config.toml
hidden_size = 320
head_dim = 32
intermediate_size = 832
hidden_act = "swiglu"
norm = "rmsnorm"
norm_place = "pre"
positions = "rope"
attn_scale = 0.177
init_std_up = 0.0258
learning_rate = 0.00429
beta2 = 0.98
max_seq_len = 512
train_tokens = 656500000
Each number is 128 + 32 x the weight over its row's rms, rounded and kept within 0 to 255. Layers, rows and columns count from 0. Numbers have three digits each. The size before them is the row's rms in percent of the matrix's.

# layer 4 attention query, 320x320, rms 0.11, rows 0-164,192-196,224-228,256-259,288-291, columns 0-31
111:122105165116132043143118148116112154135124135079145112199117125128147132132118117139147107154148
100:089158152137088105161123133040160189071146170065162104145144146154135126113071110140140115091119
099:127122127161149131105155113133109127148136174164131183078106110095153091154107161045116109087115
096:132136138166126082124108086103126150142141180134153167066127092140104120119071086092102138086134
104:123130125088146156128133160177165088113130131147143124114109147050138118093125127105159064176060
107:110101108125128149129153076085104087147086139145118174138161095149067083182149119092106111103127
113:049153110120110095125125082121159142084183150164152190171091117115145051239159104169108107087129
095:135083039136170114179060117115219179139055184162116093136105120156082155079117118144078113080107
074:111158161111168114176168148117134123127153096108112095131150096139175122078137110159170124209142
090:107103150102138117128116150146125142156109119138157156133115156142122083141071149159111113130129
069:059145116096103141066116112141069123133124178176149157127172145177132071100126113128130121111195
075:128082110078118152091101102135153135189082127163145120145201165119073163148111133140119156122179
075:123159142127095116129136147115077084087160156131121161129097144137155077124147089075128114108145
071:158130119148129163153079098127046141147117127123117169121109125115104073235116145135098114078116
064:121169111142126171156138096125182144084171136112125127157119155039158172075099096138132151131156
063:100138146145150111128134109193069109132088108145197121095107089068175078105135118157136118161115
098:112181174132125120169136171147145136176109161155109121087101133067117155146134112101048085130072
092:092142165091143096149113124171214122126150160121168121132121154141046113122116145129114123089080
092:147181070131140209058103154088154124032158143127167113135166148120222115133114176122124099095158
096:162145102101148161066098099147126106117127095164073161118161100120101106120146200164112117106155
120:167159158141129156093168088085095143157163144127206106115176115138161127120107088071155116076103
132:072115118087155136146118146164176135132112117135082089169131130143123128090076123156146126152071
109:114086158126108118088071128107168121141135132085159128128136144057087148138081085069145143164095
084:074094083103170132136143145168141113112131131155099115132113129069140114160163142179147091144133
090:125190127118149121158165101178107157155156086120211144132100048171122123053078125107116135187109
076:117162123172104087168113116122101176182141107163126127115109098136124201133114130124133147197108
101:139131120092098133169135081108159147129140104142129142129116130132135076169122176197098161108096
060:160125063124142160118088151087138059135190118090061155140114117176142083125146101145159120066136
075:092145170141132155139159143158035135089151102170093164105150130117168149061119120133104098181145
065:110122150100081125099140131158136141130128171085119101102169080085152160103093152105133105161179
061:141114080155150103142150096177111192157107093142185158088143130169148082144179116190078072102118
066:162169134179168176160082118138124149111208077147081094160104114082178153147101137151130118133120
104:141134150089153050155152117129106170078155114062173082194110162103135110105129098151122120129112
100:099095139119083068162137104121139155096130137098175096174154144168118099138106099194142119101100
108:135138153144141126110143144145117133124108197156076145119123127087143172140099155097150134083155
091:121139163200190132169109111133154166075123152131103097167154134168147148134059122116067159086163
078:125157092103109075088062135111126071146087090137129149039092119091153170104156153069124110150090
090:144137152160123124188117140123178116121126167139071100184162158135160154147125138111029136074181
102:143124046058099080155079114061202090121114095161112103102096111105116120111128100103120123118141
092:169080125132164141139200074151095139122089162147088093162173191110084113150138148106128133156124
104:095157055087121104161038125104227152162101102156141138090106053108111155081160123178151150119154
109:118123136098119128126145150149174147112156117116130093157160140133127153218135174173101083124081
122:140087125136105126187075113100150119143108065128132124115162185193116119153156141128118155104161
115:116122102107144164068184137201123143169151212081101138140128142111092172085113142145161136117135
122:092152164118127155116132087133123121103114110122113155148118210113097118139135106150190224114088
117:112075158133155136113104202104077141080113134086092144160108163133115147107097105125155141113132
122:175097106118067187076150165141150130113090170127118094178130143155176152104069142163125096138092
130:152186170115054104106135107114078124082071126161134083116167118130155149171161126136134151170115
076:167123122134227139159147085176128131126157102113073120120108107062208109118136115097161120116109
071:124125143088133119142129117174165180140128146092136096197183142092117151167092133105166150120152
076:119151047123078187100137147119096117120103145200148185086123104105122112112136171131119122129126
087:136139109199112145119151139154122105160134189131076124100096128103118176103136160059094123133144
100:098088128110091171096107137113147098184152080088198163121131090139111092097157112171175091098077
113:131101041080067110120123119113155093136137142114111096084097087133115163113160148132133088178088
105:106141177166126129156099122121083137152119111117167153133115155142119107081109116095149144210116
103:113120054088143124123128082148180124158097128135138107085167108104105120100169147203158113182115
126:126146103088098097146076168086167132120167132112152138095074040144194171150113135063079106069138
131:141087094121124095130137145149147137129114140074121117158080195119164188097111119091080060087145
120:191140143087086107126159140117157141096086105127137101113135044119183097249130154169095144081123
113:093128140096099162109085149108066076138111169056102113140116097160127159098143118100088184106084
112:131134167153122097119140134148072142147128151148100200087129069089148180154117143145118103142136
121:084133058051127120100158133151178129099176154068169115104118099158115120140130140082126093087137
112:139146081123148106122163146151145096140089118119133188134139146229130085146092108105112089106119
117:174140063132188118134104152102156149126146076049133126119133130045148126155121067091166141116099
102:114125100128128088111162154124129118153147074057142142136123156141142155079151097112090125139162
091:143118204186048080143118163130128176113145187143144146135174074133171160121133109102072095070118
081:136143175164135130140151126135089132125129115171129166079078126044164061154131103146115107147085
086:119147191157167120089160141187105094109120148165109187063143097105210092134158092113103118122112
076:094111069107098136155066124099162213155105098113092161131105198137198138115084127123130104163130
084:080113140154082143099110137146120115097151175165121140118181137115169074113116086152071139112094
090:095127132135127080115168072133144102123143114137148146145130144121138078211123076172091132152092
068:083167177114145121119105139114124093124114132115121134072123124123111122157074142101127101107030
068:142120102128144110131132110126189139129104082165163091162120128151137165113153135157159161183187
078:100171191071183102141137161174123129190043188096125096141136121148116097102200170123141103103096
079:124080122115163110165144083176108093085095141110103113168125125041173077142130133134085134116113
095:133144082116137156167111146097174179102092158093172148143108164120124138107119178116157148101159
081:088155152134093087076134066103104069154125213125161119125090101099090130086138130130102167074168
078:152098137131165109146079151143125118095104161152099102158117098138197113153184076106170124170085
075:181140135068142126099072154072146106142149162156141120155152138118162106103114091155103092151102
077:148148147141098172090138120198132133150099119082141104140157113119133160181180073119113134073104
088:103067118192132119103148139188094107152087092122056116172117127119091144119124160135162135161157
092:101133160127115195119092134113135089099153158116150088147169080118139152187095162108102119128163
080:137119149121134133177151111099165160097098167173119056103122081179101166156088067136161087077135
075:105098189103157138092132136129160105078117155149134172152119115156138142139110126107105101082086
086:149107148184132108152121158162111175106129123127126049143164153170196107153139096088085096137077
087:136149169069161088181134147109167116143156119111169120121120187151108105109092170118153119163096
084:094096113203113104105168136095092213125172140145099126146170142111131100064134164145104178090155
071:150159072078177111168141094120218105141104078099151096123134167112104131155109142136186049136096
077:149107106120142109085091140193078147144125133175128159190097070136164126100181100109111211125179
079:138157105116094081154118121120148124141131096111113141123110140092077150092126105136182126124142
080:233133127086149104165168168112109100115146120098144106123216113115139155068095139123111158077102
080:182049107149180177113106081166122127144129147090103117113148107136117153131123143119126129078141
075:157194142141133071078122116061111145188185112152078167153137143080122141143131083154121073042186
073:106104107136129130119133091114098171167137105100144125189092154163122150108067079100079105146075
081:115157084078135068123158116187219192104103151158165175123149141152137112187112112108105143116127
084:118143173161164118187164135110119175120137117071180127112144188111099084104092106108101058119150
106:094134112091179122145193120104134164110079174105100137140185159037140127136104148175179139169100
116:129135132113161122183137149096120142063111096090127144106121156137136107130160095099212133145137
121:117127117130089124124113110136106115145137149163137165133101100141168147132098131095100117128091
110:135128117166101095145107051116107132127170181170132154136119077129191131104123091132038126133198
097:124156127126147137151100117109048126138144035125094151121111137157109088163144187107071138116162
095:125108107059076118158092064136095161127123127120089166191118103177115157164105081119057063120117
103:108161098095060116162104079142144147104106115148087187128179077139136140168117080132038125068131
077:150080119112162102161167119114122103137100132108098104115142130162070110141069133146100093140143
078:093176113173152151125129179148190169110125150156140043127161103091139134107164135117177155158149
087:222137088085155126146120138096117117091143046140097184153168162143079151193124134102176100108111
063:156181123110152135174122117133194133107108117073131177101106104125107091172196135059119149172133
073:130077127104126109139146182150150093129178189158153139182189148145078146097136120126101149120092
071:127107170142162113092158063151104088125121102126131186128106107122111084143128081133053115136131
073:083133096178144120148159130149119102122079118104084142173125108161076179155114132138079105132137
072:073095131116164090114110135085125153119142133119132124147169172183138160142135148128122138134135
064:095180157112142173139131102196117118064094111153134062119157127167166106131131103145124106139125
103:074127151152126171154152105133100136135155139143126194119157138121190079094186189149176125123175
108:108114155113151105130193069195127156133141201106169118103135089099137082123106118115140152171138
105:128148098124139167131125179097119049180137074134148097140098082202113115136173119081120107166114
104:111125105111108072110112120150091127159129175176125099175086140178132142139057106134089099124079
112:150149164115092220069137145083148127126182094146195091128125160125124116052086193143180122140154
103:136115048147137159183198132139188129126140128154128080103121118117123060113092120112162154084134
103:115154198156165110137142137155141187116155116080110110121088163066165076072052134128177116163111
079:079129107175094148090127151089206129129137161145149102116147122092119138086115135189118117145131
093:203190087117153119133118118156126124087173099166156133097102046108091137157135125044227158113108
084:116153143176116137109119131152187128121113110121128173153092132065135133027187156134131165105139
089:179102122051100113120168116144102142102129115150140102127121113120083107157100183111144117115149
068:152115131131080092129137064174158118154170174110160115076130064142130111104122152130092128111112
070:162159164170145126081184120153084170166163148120144161142161109099111162140084127139099082122104
069:131157123129107102204169129106148119040177138071127144148151140151092130136167107147140096157169
072:163181108088141062123142135144167152116128078126072165117103165129144125185147100051142114175096
072:121161109147161086151085150070123134080172120150176119139158135093106093150153172071161114144104
034:093147116152167170181116138153167127158123081187175118119142096162126168088100119100099227175179
038:150114103140115148161097108125139162094158071101150194215137153181117076139102135178122150109110
036:147174182177118078119113175174105181164118124146106128074125136052124115119182131148126087139133
037:083178191117158084135107113111119179141138165106108153159120076111131076046144092176089124082127
035:120110088125146133078103170153171063132074160143160071071147136116108236158105139071201126132125
034:148129168159133120165106178094177173154158083150113155157172116140107084100140126138058133110103
059:053167092152110125130117170110156154137152132160140139110112111111130133088115067170064125080132
118:152141212114158144125185117083118127159125131102108098178106218192109087129143158141143176179111
105:102159065159113121130037137138203111112132142152133126073157035067131174117127109123132106084162
155:099102171082128151112133122176152150126124162119090101153176152158095121184147200171134087099103
182:140129139131126117175116089084150126096107072144168118106151121143109096152129219121107186065131
177:109120133099148113105163128121110105124127209117119096116143151107135114066100149074151118080131
188:101163182144141149079169115128133096126112160088163148118115141138140154116142141160141187122097
172:138053157133122141129081183062095168050083143111085102112069109122096151127091051124149144139116
171:172105139098073177077148196087166080115123142171124107157117129158141121130095139166119072101096
184:176192202116062143180090111084091086092066144106129117093163128095139151151196142136109088130108
033:102128134130129121106168131087138178055142132099142157114150119042110134117126103110117152071185
033:093134117132125104135100079125118152077167120159193124136142154104127164092169113091077145117132
033:135148167147108088114094148111162092171132163155144129111134123108115118150124096172193105139114
036:144119113120084127116126165125149148147093097109131137098155133081158152195184135123152135141157
039:185103107124116166127179163142096110116121176113149137151105158173137130102077142114154127132122
039:126111079102156160135146163153248108100072180163124028089148125136145209202103145089192144159164
061:091115146156116123136101089053114113186146113104111137145126160130104151132107111125094185147096
092:130165135097150110130075106170233131128071156132145092112162106123104150134147129153176125166162
153:125092058145103127128108157130100126123153112138128159097117069095161150133108109102098087051133
156:153082116104122037156136139124111170112047084136137159152084133153149138082124080093125123119129
169:200102177095120110118168182154100128111089090086207144129123093091201120178095139180141142114169
166:130090133168107150118070086113063068153129128082105146179143099180136131054175113125111143084119
147:171203174143161085130133159121093155137101167123109162107163130081130214135112097155111111129140
172:014095055145109090054126080164136172107162099034150119156158129126093098136085082088104088103136
186:103155049109158076092179160204174094134125169144103160117143131190104129155128095118118141128122
175:112096116149192136078159113110145146151126110093150124157138157037117111115093051102111130040158
097:065171152151106102146187088128130157149090096151112151161182122053143126139136098093150111100087
096:112151110110097159155116078092159099133172106181094090102132105107150103151144107121148127167153
112:125167126105121150075130145111132104129131219174065141099125080130114118169087143108148096128077
087:108131155134115123170173114188139086130173156104115099122049141148070122108114140116172144126108
086:128113153122093132219179141142125104168052181148109136130144134115072155089095150132160139170129
123:125136206129122062090147170143126153170167140105130137121144134167097127149150110143145127092128
108:120136091151146193158124037051089100104161164080126115097089125095134178122097110126124113108103
090:106114106128104150099063142168136087133150128212151145104133145110100131128141141077139072134127
099:095139111088093120129107141087118093145081149142081064154130143073167151113129088113181097089113
093:173138109143066068139141096111112117140097206126087126151071145142094111109095129142129085087112
100:149168130145133076089135068192097161158095184149165145165113145110083110154138099136126136140137
110:152137085116117191152148137102107158186200093118077133099043124132185153139132190095152098123087
100:125155075107102183148114200150114098159202086194081151136092113102119167115083181113139074076084
114:066164162088102146147125157184096071176142122122029056126097116124100184107128124127107113150101
122:118122089142096075141199134125113087166197146123147140132097181133077165079129141098111110105065
095:095178111086143074041143107115112166160090166128111169169102151081149104117134149132118076037072
094:120129131143081165179087110119157139131127087123070121129159110193125123098101148094160132127133
102:134179068122107140106079132105150106106099220122094062094134096152103141158111167126171083112131
090:141105083154140091172091155114169099139138095084082113091143159092129136158112125080189168131138
061:118148177107151140159156141133115153121140118132133101159165123134189166069069130112096201109152
070:173145088126123158071120148139150070176114117159092108058146123091061106143121124140135071128147
081:149121100132124117064136152111144091107105159122068078080149150089097154144133176069161062078125
070:145112087175120142047142141122151094112153092085104083079133153104094095155150168140185089138127
# layer 4 attention key, 64x320, rms 0.104, rows 0-35, columns 0-31
046:106103135166084148126089157197133200131112213141097174123119122099120103068121136067105176117114
044:100099188146158179096073140150100166106139142183122131103082157175137126141159118082152123152163
051:184121094117128105146129090114131114148144121135108102155105121125088157154107146189116173151145
055:096172068107071182118122175134137086141140112183115092131133131126066156168114230143088146101170
059:110064138154097170136173140150133175114129172135103096096167125138106156158144173208106160156180
073:100172163091131120098134091095095114161100080148112130169083142131155125078127053148147160089147
081:120103171183080167176083107123130109107129084122188134193129169152201119171153132124135138099090
080:128098081154092153101203120109101110119123147139105141160104219121116115132111139158114122095102
126:116115076154100121079175095111137105121104139153101136170093182131127119115130142165127131111124
127:084080174138124170145133081120134135112098103152138173125118108118165143086144104100141122156159
155:113108170113060129179093096143131206111143143098145176093150158139127083103139039102078152137162
151:148207131139049093129170197075127184162151074147126124147156159125119145102099118147128104104073
141:148117083135102100161145123096134119159119141151122111140121131133064168097131133126155217172193
148:153148149146150148140097146151095100113127150145126100111191125168164108171119161120168128115032
147:154081136145096161124147167097158146111145096159162139148097114099130159152141127054108157135096
162:115120167132129140102134114134133136111129103113141053129104139140148120126187095129096197085099
049:105102083109150114112131088134133111158111147132145137153132130123178153136151121110218100124119
052:124131180163098087156076081136083166101128163106101152079129147117152127201061149102087138152087
048:177105191193185142120139144085103133118112180118158143138123163112082137099191095125124120082115
045:114077170097140085116095172171141117098147143112091144133068133130116171058136086130141167126104
063:071134208167178153183135086113112130153128146097105137094120141137153110145075088093091080104122
069:151138139132122148085180100163100135102117187111191104099183128119106135115168088135106118139128
078:077134111183145137101142107157127183102151144163030144084113155096102156189086125189094129113117
064:164137062168172117089094102103138105141096183124114115103156107137144151089141138165155141108171
066:152145136147215128136083096140124147136114179125127121096142052141150159109146133108169147166167
128:138106072110099099107111164065122080096133066139110121088127123151119093085152135155137118094163
144:166106126123078163135103135110137148200145145107175110148145164139148124110143068155112175151136
151:148127128123159173139160158128134158139186139130153086174115095107110146090087119138085121140168
144:119162164108140118128168161124110171077144070119088131169101137143077154112136143119117198125119
157:131172099081146110159092141111095110133152120088130133138122149103215118155120118126190134155112
153:130131130104132139106094166121143129120093165131193101129145174175130178204154091124131147115054
147:101165122139135150136128152099098147114143111166089056141124141137110124091072124127093132157131
059:047101071146110147145143112097104138152100134174109125131142114140120171087171118154106090118112
057:164111130180130050106135142160130102089134127157122115066153158114071114075187155131056155150128
067:165091141102110139107105114143108147154135150132193113196116123153158081138139140160092187120124
077:162152098133166140129100122172158111126120131193164187074133170140158187125097161158192132144128
# layer 4 attention value, 64x320, rms 0.113, rows 0-31, columns 0-31
092:131155136122142167067125125120116135099148112131120146137155121147154131177141161139204140107151
104:101177159156080147109147090169142160118138104150127130146108151070196167088163103119140128125076
100:105122099128133096130096123120112109149144113125180118140136145084146100132191126163148115112206
106:174119083101099189154135080118095153108155077151152156154111147093075174096176091117164084162125
098:170074125133139138111084154139127146141174145129129170163097169144112172118165097126125088135156
099:131088133129122104162144127133071169124091170154175165136100165141110095144117123194098066106128
102:134130189092151084086210121153116110155095161142070187088107169114169116131109071119096108193180
094:219105073149116149184096115170124131134106168084121133115151083110149129135136120141120155130046
102:078131101142093113103064163081122118109154085079112127222080102070116126120135168186116137143038
104:109190143136104124139137102183129153124124182136120080130155135131154102104146187102128156109124
088:135181114100157220145129128152151116123112078097096157124142090122149151129090122074115110159134
100:122111114171147078116180087079086149146175144121164114109128071060087068080137171139183105137215
096:123142153143133171141146134088148130159160124085127132163111158199164152129142106116107113091116
104:192126138148135093172105120151102142137079093114135159096146152133144032172138165165142084120107
097:105123132089100194103093205142103148156098082159138104178094133110151122100086111129137127133100
098:089126179158150113167121104095124126195109122115133134105081151087178088146076155099190127050150
099:131189137077203109062042150096101140138109139138144073180115133130074124072116157146151121119131
101:134106136112166126140163087182110147170111148121081107173144141137093136158116116087063107111077
102:144175151108123105076126011133170143144120143162142132123162181116102152133135171106091124214111
103:126107153133172160175126120124109162131140137156088121113082096095112161113162181063091184128113
099:095084085055103120162185162134116110095148136155183108098157186077062115152114138127063144162136
096:108144175132105168117089122128092160141145080111124167092144124036145117118123136122210127116131
104:114103201129106087141137095055081138141193132142139131164093159152095107147171127198188090128087
100:202163107151120170147137101195075172170107099099115113129135142160144069093072083096130122086145
101:106139108135113128100115091114200103134106121095153123160111178159133132162068165167150139126163
098:080117122114140166133178172159158128161102142101100096112140159104119144117155068105046110090144
102:157077158124088117150114150123123116086156167154171144113109144089066094122077102144094124142137
099:096093155090163089151158180121169141081121164117057167146127132118181156089140119096120162077119
099:140121093137133138131028164136090145187161108108151136088098124181132168116177183101068127091098
091:109127142111182128149155100083135124149111162197129096110105110100127099148140154104122138099097
097:157119091124143087152121112093170143107134107152098160130107117153100162122116132121089134130191
099:123096102085153183162171161086101161082112137141119113096117121090089134142181127113103082145115
# layer 4 attention output (transposed), 320x320, rms 0.119, rows 0-159, columns 0-31
096:148092099149130222123104095113137137148101134133060091100126126105156095096113142164171191127119
096:125090155154138198141131142113059052157067123093149081156153107162079146151112133166082146154100
099:174193170092128104067124098107073129171155144136116137136098126111171145130123122107174102127154
099:162090192114113178159080116141118141136116089200127139061145137144143141136134144126187119107114
098:122098198076139127085110110101121193102101112134109117171107125132134135105158194099103071144116
095:118131057153152103160119167054157118179137137137209149071092102112129195102160107135066133133130
097:133152112154074134096108165054142170101073099118137157134145084101093137117141166127133131142141
090:184091097124151080122142138086168143063122087110158136125184170105152141114127166106043115108126
108:100152132106152089117142095126101108118091101135127175124112122116182140102135177135092125104167
095:071067201201164124141187132163146163126147152120111090151154143111149175113124071158140105158093
091:158188144182123123167117159128117070088137056140163130154098130141105138137121088124159130150152
094:157115195177085089119136155165176093113105056153092139140059091146108152177115123036176092124167
105:098128115181127140124173124115128097139150077080129152126160140140164115117122180132090190092152
106:085154130102153111113088159076058134170133095092179081120195091105087153108125153118067153098118
097:135132090113082141124078217126155090111111163161122162123148092155123144123140147131103116089126
096:072117162121116070115105121142144173184151134091147135148167057124085125100130150099195146102136
100:131164177122155184111082096116099130114093095084111173139115140068111123120154179078172093105132
099:159129110141136123129134132146053105118135094157096120180109120154168146100106093110155121115136
105:129116113120125146097119121123088121136122118123153175131085144148146142146108117170139086154089
080:075053147140144124135099058089111168151138089092164152116191102165125111140164123156117143185085
104:144088104157119113118076108147159134087126154181149095100112148153139124089106126102105075121121
099:157105177111051145118093138142091105140117097167106132136140089114132134133140102156163179131141
111:087074185099104163144137044142105160083114108154132188128101174133128088109105124199099090109148
104:146109062087107132120074124127142138116151217142121109093106120131130160158150159096150158131171
109:121181069099076134132152198134099168093160087101185156130125102053068146154132153174128144119136
100:138140087133133167173189107123077139130148131105125114168060170131134102082121109095173119102094
093:164157129123134100123106143102091098126128107140132082098120155108104070119120131143117133138100
100:197120134116112102126097135163123111127145162079139154166070095155154122085122150105163107112149
102:161086123097155140069117139124127135147090085180150102127122136159095158150164152152136099152099
101:128160124156121171179077166114094117089146152123174129158149134134161078120110195134148105125182
102:139205138163100149083147162162177100131131155116092118144131117072142123166101118141067166136136
105:129090141141088173120064122168101168095100124068152105128139115109109081132065103155086183168125
083:110071114125122166068161172151069130134071147132129165063139121119144104098165204084152137118137
091:128123169170138126090108097101117092150150094136142160095117126154197126155126153095170179120082
090:142165150096154098139128159180166136155036088174112079153127154137178128097118067132151167182162
084:080161159042145114078136101136105147131117134141131109110100103136177163087068106099143109055140
081:180164124141152091144130097118165055149148145164118140123134134111131093150131139142123098154045
097:156126143115084112146107164168154102071131168100129146071119159121123112120153083177098105139061
086:120169158150149075119185161067140142156142121175109154122135103169120149132107127154165131111154
089:186115150169166076133157119097142089200109142077098117129166124118118215129079129077105076150155
087:098090112097113083128189146176079217188142142152172194094149118096156139162141138044052131141145
086:071090157158170142076200094136159073169161107158155117140154150114117125134114114089109166128045
088:138155118144150148188140122156125176101145107097131105193049142139061123105172100127089161160182
085:176170057128086106094125106147099095121095144126129094102113126090146114109161135150184120094118
090:063108071150130132152133184156163160105144179110146117091154155102074080153123127141148123088100
087:067132110166127127109128153157100178127142153084151108146089080125145163089095130135073129134111
085:143149201174090072143077066133165164092180129164135126143109149106097058093089101184099122159103
084:154174115169076088123104081169152088101135138116121130149150168087180128101182132130114162097123
085:109156089102102116170096120089145104130112067070138151108071184157154098081101144156123126080152
090:142094147109080128132163174128127182060097110054049101106094078106169098146119128074124109112124
087:110117138154135139147121082142190152176164176106161140177101126127174128098135156166137122091145
085:099124120109143159120161128102105098178171107059157171165159104108153223135095079111114121129145
082:078144168108130180159093125092116171145131126195128182142165150135120115133173146183140130139102
085:094096159147158130128155134150142064183130083134046126054176117110129173186076119124148172223121
095:094167145136089123143091152081170136085157117173115107089116124082118125137086121151119110142141
085:110087133103155114136181104064101119134111103153147132135175102136110189141151099154132052138092
081:119138107160080145093125142090101129213113171119118197108137088122087124105161152126134221126120
084:055151140082147126119098116081083112107142169148124169182137113169132119171118111134184118086100
088:111087072117142129193188140145154111096141100122122132104071128103121112112102142136171123062182
087:119113122150054131144130155158079126115145153188163150102185101147117124090134111182159151120115
093:143120069113133135146161093115187168158147111150123093131076124120104159134152123153161164126078
085:134170096186168132187185118166094105065093096120230106148107085132134117076084170133128152172116
086:110146128163084080119139187096073105149141117105166130097167139069082151114103100030115131112120
082:133127140172130089106133225133087169087137113148121143167157126162108113076159133154149098130064
114:098103154134125034195096129145152142105160109090138133153125137150126136162081085131063126137132
112:148175094057149114182133135108164134126152082109114137067079186143109141089149151158147125084148
114:159067116163130118130191148148139149095123156065147149079142083144105149162161110120110158065092
117:114148103182104114133111151138186115149155137073089070075124110145097088128137120089103142162141
118:150120155089129131199145106133119170110078121174174148111102136126151100114100103123133176104160
109:170106125163172145089087131151113120109115133139087142198153102118130092095109150076161148096118
117:150113061098170175163040030154125135143115092093136097147126148105129117110149125112116160117115
104:085148133074074128135072158164129160097143089152132126086176146133116139098124109192135129162126
116:133115096169113215134159163129165165102104100148126095134159139172072063118128003119116131108156
124:129125120152106113132118187147140159124153146107151135104094151092151110166102128108108073069143
110:158130107103095124049131094174120165114136203163130101147161122110145088119118092195102085140066
112:055100128067143101120130136071124159142096122112120145122109161152126173113141161150127138093101
116:175139165103052108084102108111134138092144080167060145094148115125130134157117115114158119152114
110:139102112170171125145112116154159109097144137170080129133120160162137093119154100104190113128124
114:110132126122156098064200124092067134125088146077193106168201092125070116136154166062171126131138
112:173104098142077117117126152119097142135107107128140176148115136177132158165135145175159108141139
115:109103123103118132125167153125142153137173167184129120128177117170118194157113113123082135174144
118:113172134142157150117116162083119077148165115135181177099094186119068147082125192156143158157161
112:145094068183143137171106162109140091108142176135123069126115068117095105150124122053176149136123
108:123111110151093089114079137126139103106151153150128136157106086111177086088141130141149174122122
112:155157143125143101104155165091088136149119103057127132146128101114129136126153170105127141094139
111:169148080153117128112176058108131138118108176093154130200120085189125070116103196149125114085121
117:167126124149140113107130162168125091177116121103108126136151128142128139135146094075149127141111
114:128118171145126120114115136178105109071082157156165137162151142126100095166095092124130100109156
109:149139139088164164108069097100112130101120139201118102172088126134170132115131099069165117166053
119:211131179108130122107093125162176117139167143146116125088176094124101143150112137196113088180122
120:109226094141118167119115117128130157173155139127138172123149143174164196116146156086183120143109
117:134126119126134170117142112078193122174119117088179086116177158120103135136132130143133145124140
115:085136166107064096162150179119118043128103152085092092119097121111157080129089104129092176138174
102:102096135111141104100146116116145145187149121087080175151109171142099128179104043105098153129084
111:144099153131116090192125103122117098120187126127099098151096132122113144118188157102096114131160
115:105154125108117073174132091088169075175155173142153104131106129115088156119115159087146137082155
071:135155132117088112155106124114130121151142085094046114098114090166070184131142180146107125186191
079:123117129108137101115080128115097122115093123104112161136122118109093092160132120191172154163118
080:137127082160112128153136106120121148130132151176128129200119148073111124076121167120082132141095
073:105192141166140108109177161099092170137136126132166157124171144091134099144140058147109135176105
071:102110098178105094108107193138119088149178131089118114149122126159109103144114104122124107101120
081:071124136132096076118167085161141199135118182142112095108140141119142087169080125220118118151156
094:125132132126133110107174171154108116144177173105121158122131099138142091166081066136134125103162
080:127106134121143170123143119130085131120088095123121092128106096097120047175147102123189131038147
080:132072165088144075116091109133181079139201090114124135173119096154158181113112150173168105126148
081:162128096076138171150095104055122125096080136074085136145098126136075088100106207104142152133189
079:080129106128126094106122092051137139204136137092089128062128107084181116079121133156089148075137
079:140159126156126142166142099137122113164123115148164127193181176105180110120118109166124128163159
080:157121175166137140142157128153135118179125245137144197183117091131106183132057104134113129182098
079:146129127146084174105143097099100126116101085145124135092133132162172104118111130204085166171139
073:166117132129176181172124128146117154117069086165118111100118164142152114114141104123100171082156
071:113101146074106104158146136059123128142133100115104080120120128130149077079073142177131143122156
078:114105156219124063076168129164093084126158182154174085163088088115101119161164102102070158157090
089:093132175106130108104152060203127172120117180144150147137149133133163138139103126155058128185130
071:120148153085138083033143136096153116108119098108176095048134199132090100165140133173077076152141
074:133161108109108115068176103161108129117050149170154093105108117124107179179107105108108124157099
078:117087162124101164120152084147146092151140140110128127152092124138112159189084075088090174157059
080:113074114150114105153140127127166238101110190150132101157115109052170104146161086137091118183120
074:163167120148161113133152156106154120149113196090145159099117148121204180121119149145160132104151
067:155162119138116171115131147134103135168128139018124092125182146086098125115137117127138198135102
083:096127114126108065154138142113153156059153076095150144130151155154107077119123130132147118150155
080:115076113175155127128114144174129122196094109107184095118121153102183119140150113083091135139212
083:098092172162129102123135138159105144087120160168110135108142067106163128127097093081044151115115
085:079123101101125084098105137078085108084066105177134098085133163113154159135134094163087171180091
082:172139141151149143125080135169116119104137142088141208155200102134142131097147184066120102095163
076:147101152114112054166168097088181186148175122076111119123163107077091198176124104124135128078150
080:114105130131145161068165102166088169102132180193147109104140083123160103138092112147133132120107
073:193138135095127120128151105158169155080120173097115161101095136122112110208178118109121116194170
109:113127100166146134128172164122052129128096160133125144173113145090143149115111172091153150078117
104:132088121164173190136096072116096094172169147133131135205138142119181100170111172103128148133072
108:082122140106150181159099148113151109180147123137103074130112152128167148130104154148110110150130
110:118070175070114162103164116126108156146062158106095158106099128132163172138108169176194099060119
107:190130136119156098055113126136149089131133145115043114159109091107141083144130166151087047086079
105:109141121102112113123129151102148092105120107102176171122090172152158140158145084131093139131142
105:127147162173087090129146158095114184063176127154134132132127138138119125129091173163158142130096
104:151151153133139092117136129088153148177114143100128118149145138130113193141079118061153132094105
105:122101141124141125139135098083070126182129135124158192105121154109146093137114200135089106124133
103:153098165136117132113112106176160143174133101162109081107158088149166149113164148148157149168111
110:171101139195228148197149139174151155096144137124116144170118123147081159153114121124079179209191
107:214123123140123137102144160176177105144140142119124110142112129118138147122124159115190124106120
099:067115074083173171115163160146140126205187122095177121165144159119141093128169124113137102110169
101:079223157123114138074108149149115137139175124113167144144120099112106153119108124126086149089154
103:066105099181078122161083173175182127173138129139093127133078140104121153103115111186119131133155
104:148167137160155093161076099163177122102122147126146106133151159092148117104111108106075120087162
100:120116162132130144184085115070116129131049077068080136088114135128119078105135129183145064089130
098:164112109125108082129162073130153152107097129075107094156142075147169124147118122064083112149126
105:099130081087073126122130072153152196151145142114131178111123133140115146135141138166145149101143
119:118091098126193153158168113109087119155172118073149167151129155136158140150200140132143096123116
103:087120145113100113159106088139167139170131168192103128163123145097119140088165138094111120134147
106:123148165086135157067098126142096128130154034180120144097132138127122122166123125106196166148145
101:083144122093100121157094124087085139073120109167114135089088136118125170149079179186115096086154
108:140114075092158116104157152147136089179086093149135099101120118138199172084159136125140169162124
105:119138060150113198075186109130140116160155133081085169144153107130125132184151191142114122088189
106:086154148117091167158148124075088155131106122160129136155137132129089141139099126110124181099105
099:127087163138156114211150130132183077159108142094109111118143083135088087148077134156148100118122
107:150141138095080141118112153189091107111122174148076143115167090153150133123065107143139115133111
101:175096111121136143141143100105152168174084147140147117155122165148153151109143172114104114123060
104:116123060143116129177144125165070123027090046152178160106146062121147106101110146100158143157109
101:132164095130101148124077157111138107131051135136158137098207129179109080124086094112138102077095
106:119114135169152170079123151107056141043186096109151088147098206105142125062087114093166154082055